{
  "num_hidden_layers": 12,
  "num_key_value_heads": 4,
  "norm": "rmsnorm",
  "norm_eps": 1e-05,
  "init_std_qkv": 0.0274,
  "init_std_down": 0.0,
  "optimizer": "muon_variant",
  "batch_tokens": 32768,
  "max_seq_len": 256,
  "max_steps": 8777
}
Each number is 500 + 40 x the weight over its row's rms, rounded and kept within 0 to 999. Layers, rows and columns count from 0. Numbers have three digits each. The size before them is the row's rms in percent of the matrix's.

# layer 9 MLP up, 896x224, rms 0.129, rows 299-355, columns 0-55
092:542484484472509412429500497510506412497535563510441466466438464442509464502441528512564552450463534555515540511502516550519513561523478467440457437523508514524587438564
103:541514544504490446501515440511415505486510469514497531498514530476495545471456540502529443499529495470509532527493560614517448425523472487568510485565495419523490515504
089:460479548500453519468477525490510458462515439515466492564504544530540460504526533532500443584485478458515501551428463525493535556478530507517494488482427479500466525559
099:429531462459545425447430589479532465533470557530574555545539544524536518531417533514560436520522555496498451487507472481474463430513496451524508455491481489473541516521
107:512506493583481411522504522514515502504515511474469444487558510588448496490561453490500563468498566478556444539460515501545543520489549464525485451507533425458489507479
084:517446506464468569475432448508580532508497517456472511525516551499578442518558519412487429513462473530570434509547506536471473555510499478580470488540539482534505492531
090:460503512538472572534535461531501434474520517487493534497507507445498406457425515562508556553509525559469591475454456492509531483483512485452491473492544495446566524435
103:547509522517429553569508535491551484493551403505517547510490452451523535547514546445510443476435498572520513452528462482500499556518543548541468492533455519537495505517
106:550511529479536466494511530494469473511490507495417501464498469475447536508511500428552396456466455505493542480495423510487466491541527552496442427411517515472547603579
118:495479536532532450537489555470487524453537516529533522534449493497433488480435495459494463510435486481506518500550507494497488453450496462541532433561517423536447577439
091:566510470495481490528459512490471493552472550453439528538480510466466528482499505471541477495520597552511480475506452537514510502473460562608458525519526502570519498480
088:510494593468407501461476517559518456598513573479447500532442491517546476568490450515513442454536537510467506521486527447559513476489513565493462568464432495520515537419
102:457518510602531437467494485512487453580461505512424534549506524502498464498524500511452474506554492512489505455545534476506536506501560513466490481483489530509474463459
090:490562375574454527534586498454476467536524498546526535464497453556486554508459507499561487490547532472506495496395490510484443577536509457504444508546582450475491524462
103:510466494508418517525491474511552455500485502504511493456548482451511430502539557478416433470554616514485503519498482514377464508431554472556482477539472477544463538500
102:569527526499516511512474535441538446508511517516505530497476525513520494564444534531473406487469423427535510541492522523459443464596495497526513515521433494406527472484
098:527482510520473538517501535497546469439510469465531528470490446439492472491453539465572531559418508532467467519486494533501530556441522503428450506517559545454504536505
089:502450467493533545555452497434470406516445509530465573551384542435470537538490489512463505517473488563511555457505489500534551531480525511468494514462539479489590453507
098:476543418515545460448465517507465380600529465578459523478607497465526484457457459524531530558507576427506543502581493496519481528412490502493517513491416467514470503479
103:478487537491492536583426515488488486427529455520562490503509445513526504540504480441458491603510542468513517512462580513527500491449476524425500524436512481499503473526
095:492470437476563495435467507466496518499534539552506418514485503497538505476487555467479460523519415504456564474537527489529491496453460479513449601533551514615465516550
087:480492529617539504481475481513541447499473545542507585525509436526538538584518504513528450504570512505572567569485526432503524488502485503531504494572560461548555540511
117:479561480500503505503470567516464515499504457484563499474612471468447516617549416440477505484486570517510504468568502561519456502441471507437521508528529496468525495525
103:506471494466486467451469538480542505386452475460426540425562527502519482517556516444567487483505538522585548528479494467510522489484456527464490494527445485443565402518
086:517532505444440534513484569497488489415490508464485524507570531487467540457507495423473490444465467550584457447450568403466494481557505485524427466454497555525465447498
092:507550476532507490530546470562468471493492478566542477496508485564519478519514513610547500495437554493578443535456459500489513521489498450533491535491567515500578505501
101:469447536462559539508564486522499487507492498408439485542492464520485572510435487466499550465527512481453449523505513484428509493503458519528349519411442458507569501560
094:578543516483532510534492520535557537453524508443497521568506534519529456366475492506490417443536569528491464497528463501410512530477444438500467514498481547414455509541
104:450418557508512486563533550501486493488520518447483545543437594520488498513480469488470531427500517466489427526520475480506469487539516462474472481504523482473458524493
101:511475482496611497473481557478516431539538479628442535452539493545510543482487574428541486542470447490462482552452456510506513490515549494527493491458504475508492502491
096:453520591593497530476516459570497492498456560443524502474491465490509449557510487431469583447500474530542507530490491560527517531443502507553507498496516459568454490500
101:484477475377518541467560498480560544441508463455478525518493592450542480528441448445522486427538539467487475521435482475411520513512469457522504452434462443436552483521
109:506479489496459474496524499505473536504481514502530459514479575444487527451463553444526404481578545466509552470512480502553470453491542450462564548537526501519568481499
100:529497475510512514548447545544486487489484476518458534481484442570510533561527437536530531478455539430529478522445464505644471552420441521513497584460501443466519492553
089:466462434524505497552537551536495439552498419486484488553504482441477509532488497466548499524541490454514552497447509470494542584471507481502572481492496489512492504441
099:492419490473410586512516488516481490532503467506512537524507481503423508550469609437513446448494458530510544509463591507472475512431540413514515516499475460554470495568
092:506525551502552452515512514501479526472438521533532415542511547429520519463496522491524509517511481521488546517493547456585457553470517441453493518516476499583542514480
112:497484502533494493509466523553494503375466530443480472504525505469517542514448546450537492560484515554495544495504548451471504529521526513496468513488499470474487451499
100:475509543526515472560483499512508482394525489515489515482517454492502563507504576485503559571460549529598565519459437462492494481451518482576560523471481382566519471535
100:438487583544507528480530514456489509546521543454538553499470492392486484489514514507513532457526557506536535432562466497513512490481453506479492449535467521441492513448
089:466450461527470460598499499490495542475468479473554492529493458525488533553475497499553491446550533556508531536496481542555549552532451493561461437514525510548490482544
096:522495443449534506372532498459499516389495498540494489534502533410491453486475508450516521523550517479468523437482535547475516503475510481485482501443454488497451437460
081:511417398443514542507491552494524486412498553464494432537528496526436544505483493461485500449475492492544527504568469487490441458495504454498516473487459475525476463453
098:558521508432465415487518621468480459538487440456482478527529473536439479462526531502603436401492556523499564500521489495534513452539494546488443473461490577507503494500
098:486475526492400531489397500484510407554484494475484517536494451497517515409406509454610509521512627548531554615524442542509517514498471511484518433470498479546566564474
105:568531551451552454499552540525463449503419558498455514549490434458488501436488475493457491551475552496530463514454527491504533462497487414536488449475431498485519465433
093:526538519431507516518480512444543496585519518557550540549441470498580535536494452449535502517469487528461548510474428512515521437400491505533502496501530524505533435512
093:488533456520585427486477515490498487534522427540502505482480470431572479524504470423570422460495473474496497444528521524429560567474476482518494461561464462534521467465
108:439509485475507600500484511519522491586568443479451499478445447543498526479529482483486474522550510533467502480543487555544537486449480469442568607553517526520394566476
098:505523498573466449559462523511507459496523541479497465485489453514523481446457545484496455488526523566473533586571476529466541528530466511527536504426402469511530496527
101:464459545524467470498497645424543512552463470593555468463471554477512421482562484470521463499419477552486540516470477515452499466493486488487527503428486493477454516473
104:491516575458530615522543513523505427501514497538495562501497442489519515539452495528544502419524495498547488526541490535559495487509462434547452508489529465565580499457
096:567504566550572473494546492491494512497518528473508516520438467484405474474474502485482488446449443499520416549541497541443460493514511520521572512506506564435509460563
096:493508431455452482464584606446514440556491475544494494460535471417474486512470522468513436504456550491532497548508479514503494532468522590489539575482517543476503483469
077:552434418536533518509444509539478430476524444507521545453512509506482527517480537486459430566510590512460493556472493533585452555472428456513492512546555489475479468511
103:482543584480468500518473532440538555548487535459458486549443527502545474478481506503532516508519522514489541480560543504543432500560430532530510530470549548562529452428
089:462476455517488556496499544514524519503473493488548492504459552474528448514520489513569579407501547574529554545521522535502576471526539476485512481484418554520434477503
# layer 9 MLP down (transposed), 896x224, rms 0.197, rows 299-355, columns 0-55
112:529483506528523519553527421495470519507505463513512536532553488503539569516435527501514534500455559534437524520467504534466590490507506449516478517540486514492439491545
089:450435502474509433550489494495493475455468479643514512510474539453564509565470489424524445540498498438457505484499513523470460481554500503479524523434589580449455555455
114:545564509502542467511552390480521574504475563503545487459477490473492569514493502505467540440517510546419467469542543507497448498540468441501533542489501455469610504442
079:552518496559557406499482522496459489449410423522410445444503519506528482451477529537485585432455500509463480498459511445573491473482547413565486574475545520478495514497
101:409521458499494523487474466461538518478477506509538461458464476507520545507431476471508478514521502482474463506485508478508488467536545424426515545495506437538528534480
091:458504528494496461489551389457479449506529454581496521503524509443439501541453478485488505446510540535606506568482480517441510499554505430465578452503497491571466494494
093:476471502467559472477483459517499433503514472489545493482521508489519541525477541516515510453472569410495482488463514489581491477544488478486450494460507526474392523455
092:475518482569471528430515510488559518502510466489473557565486486477524528443468506512473524509508437500452502527483491444508487469454506465458506506546448452617476562466
094:475508448496530490506447542547534509504499535573574502527533565470521442507548472475492455537480505367509478555566545550414479552484507480541488504544456503530506523544
106:490498531474553490500485597482501518389551537521462501461530528449537552548503529497463475527429525484525432462516494454525540522495509538541473494444508455465564515545
091:521545498485444506390472492478448500529514462537490519475513496494533473500499497563480499516617512512442511575529439401486545561482462490472435493521558510521462502482
090:448577533521525496533477430538514478523471513467528469574516468502497539532511454537416544449523509464483468463435484549544477539528461482561472442469455520550529498541
086:533482515485458488472499454495457512467456433503503502506515473425554494480547447456539504478455505525365488434496474489582481515511485458463399511503572466506545456449
110:483518594464536585449443491552529566505523542481468517518511584527409468463547545446459512584504528473520507515577428533526522495478501528508535519547465545483463510541
084:457505520461484456513552525574515477468551438495468549513564541431508517563490585479503451501503528516466504502539483511520445550460547540492477494502431532503497461500
109:514567468453479471535529524564526526545459471455504544528523501601542456493501518491487534488555518427500527519475503544511516429495495435487454464482530549547568433511
091:458463570512486503471428549481511464423484547481482518562440505478496536486513451474486462485549495494516495502501496538518477440551458444542544486501452484521496508450
102:504494481497447487445489514498483507426457507463490491537499582514560571550534531517546549551567461555417487441479549522562529446522515526527580515539530527481564528489
098:463493563466449561495518521532454581477457478495429515516439570551520576468564545444505423478485541495552471477517512550456456492457506446524511494515570462465582534498
093:509494479467548485498486522486498603536515466567477477558545534500524493463513526459539507553574515470513451459388520550490492561498441439477481480524454483535475527489
115:472516475500563520541531429477551489583519539474520462518477518522519574544545548458503552509526515423545500550500442569494439513490511530529507470475557456519587468497
100:486477498498501488450519332540483419510533506573475436490470560559500504513542534506496549483500428571530483484479484532466469529551509498512506478454483469441520536526
100:423510529455490501504484587443471523611531408474477475475534555565601469442518503469505524485568475526571481426532506463534474479479500460518465572485552469458570459566
098:468470489495456515454538474527482572497426493506527524467476442518495475507478537488504537506513552526502519521454451510510548542440462506612513519506455515454471494462
109:511483406526560462490489436548519540603496472605511458515459519491485531509506493557487520514515524458491550494546487530496477572458538517527485593522500482419508541482
091:502513515458465473534528518511445507584478476445531457450475537466482452533499472522508476492478519414507467456443419518521510441558534446522530450450456468503436453487
090:476446461507514527512463438483546588462489464518563509480516414446471478441442465479481435520513529578448498551486510487554465528492521556508523562519495514549565576502
074:488526513443520479499500624452486441530546450542448480500501535443508459523545526510408569507526526529510466509504438497529542534507464461487584469397562434456458500498
094:523496446502569540513431526512412502492507560531524512557506554500508448544558483470483555463515492452537497525527443494401556428425523496511507486479557453510555463524
082:447464495476456501530468435480483519509508507427552485460560563503407490473495543541485484450563473435548502481529555463505460446488562534492455463541481506466452445501
091:460471492529484393517557535519448420557444483493396468508533568496496482546521507516495601495467409526562545534426508495513576470540493500484484463559496492514452497542
093:540445549505519477595559522448550494550555410455557459530552478498428585546447513472558415457453459536491516525500503534494464523520544494482540510405512409516464541503
088:510466565398531463505479548532529540507513520539510416407491473534508484556526470504430499503526550423512545504578502491443516496549448430520495492481522441494462571516
102:495515454454504535542448500467500492442497501518463450536529468414492467487516537486561457511531497518482552543444498420508458486459530469496538482514520445461560485507
095:470537438481472503461504445542467523516521506460593499492484433527477518434559457498470508480487534425521506429480448544499541456459532528447473469525550521443502551499
089:540529510497478528489522555574451493498447531476560481479474547493512491486526438498446475518541554544486421558412557518464536513434518472533477537492555533424502526456
110:510543466419506519533494446502431534514505463547465446499515518497486543493508508523562480506547530509529467538538608432451572462529512535458481462510531439485470490517
100:441426488526454492439440548578469483458443528554516419439541521549436513501510521492569548484547405478525479493493438455481408556440487548444480521554546440486471448475
107:498503489507476535466501473489467495604576517461467454438496500538485470523477460391524498489462473493513582462514588472388539503466467515462527573468448505492514444431
100:570471454447525533485475442415506546518409577488549473459514522506516502486533444433437530527383530440513539554496493521488431546474452464497532539474552431515470449450
129:555454433477515482545509491425495485427501476516487447518512473588503471509556505480519526487453526469517565509542488498524507476547561593496552448541452475546466455509
092:492435513564458496452473464516450472561468448470425528486483493447504498501527426453525471510479494512450484487571516543559506567482533500486501543449494445460479486467
094:505513515504448479486478247561478473501450456481519538498451559481552492534474455467452508490508548490558512521445525455526497490518515529525516529539485515543500498541
119:533548479540474578483499434536450458467540515415526570483527476492495504492537341510453520453534560471452498489428478523538564419453511482566492504468510523503461455385
096:442470493496503511499455485460482481527510478463481524475520572569478442462571451478462438525536527520427544524562480536495490533559452444494424509486478524473473511489
092:492548547557487502533495472538493486444464506489554468449475492460487425614526434562444505405565480519421522504487516477478462493560502492532552457464518474453453541456
088:516482577483476584439521465529507530512450531428557482495476453475519505533517428595494505461528504471434544489539522480510568524463496508552462516460481485484543438530
103:514490517522427552469509504532444481514502496456538511520465476441447521496475489527495488568510540586469491528491474480504453510514476494467505482478462504555493495516
091:522475440473483541497466514505534516604482500491495541412456510492499499524506444485521616524443552502489475566456495572496564465499424452538512484519457460565466499487
107:552511607403498447497503513512500559474431537564496433508463488517496521469550498449494442542503409473494539544481407519544503522594408477507446510580437466488550528466
089:512508449534465513406489410489493479407503488534436494476470453477481465439474404513525469561466516483455512520528518451550471414469505493476495507442489536497454604584
106:460576453514477465522479484535426474494464545546546534492494544532463485514453441575579533495537460532597563420486513514468483470487474453490453512475508514499573449455
104:485556515524497456563470497528521449507441550555486525476455435447543560458448526477494508535544512490509491515460547626481528488546506486504498433527507454551548551438
103:527471476515428567496518462468465505536486404516474437577541532500496554493566515474438500475546410607499438526501507604489551527577427633402484531503510534491495548569
122:492603497521498478499569412479509537545484491492543471530443450533506482486488476454524485454490482523533539491564463550426448553541555527393517533542492515503545578531
088:499599535472555564525512548517546562444476459472473478590518468496484500505432512483529500516512468488456484475582498481461458622426476435454500432556543530500526506505
112:468499575543531498527429467452573524541455536529483468489528477562507499440564528488538561562509507508523555456507496510486534443479458503426539470492418534497511465498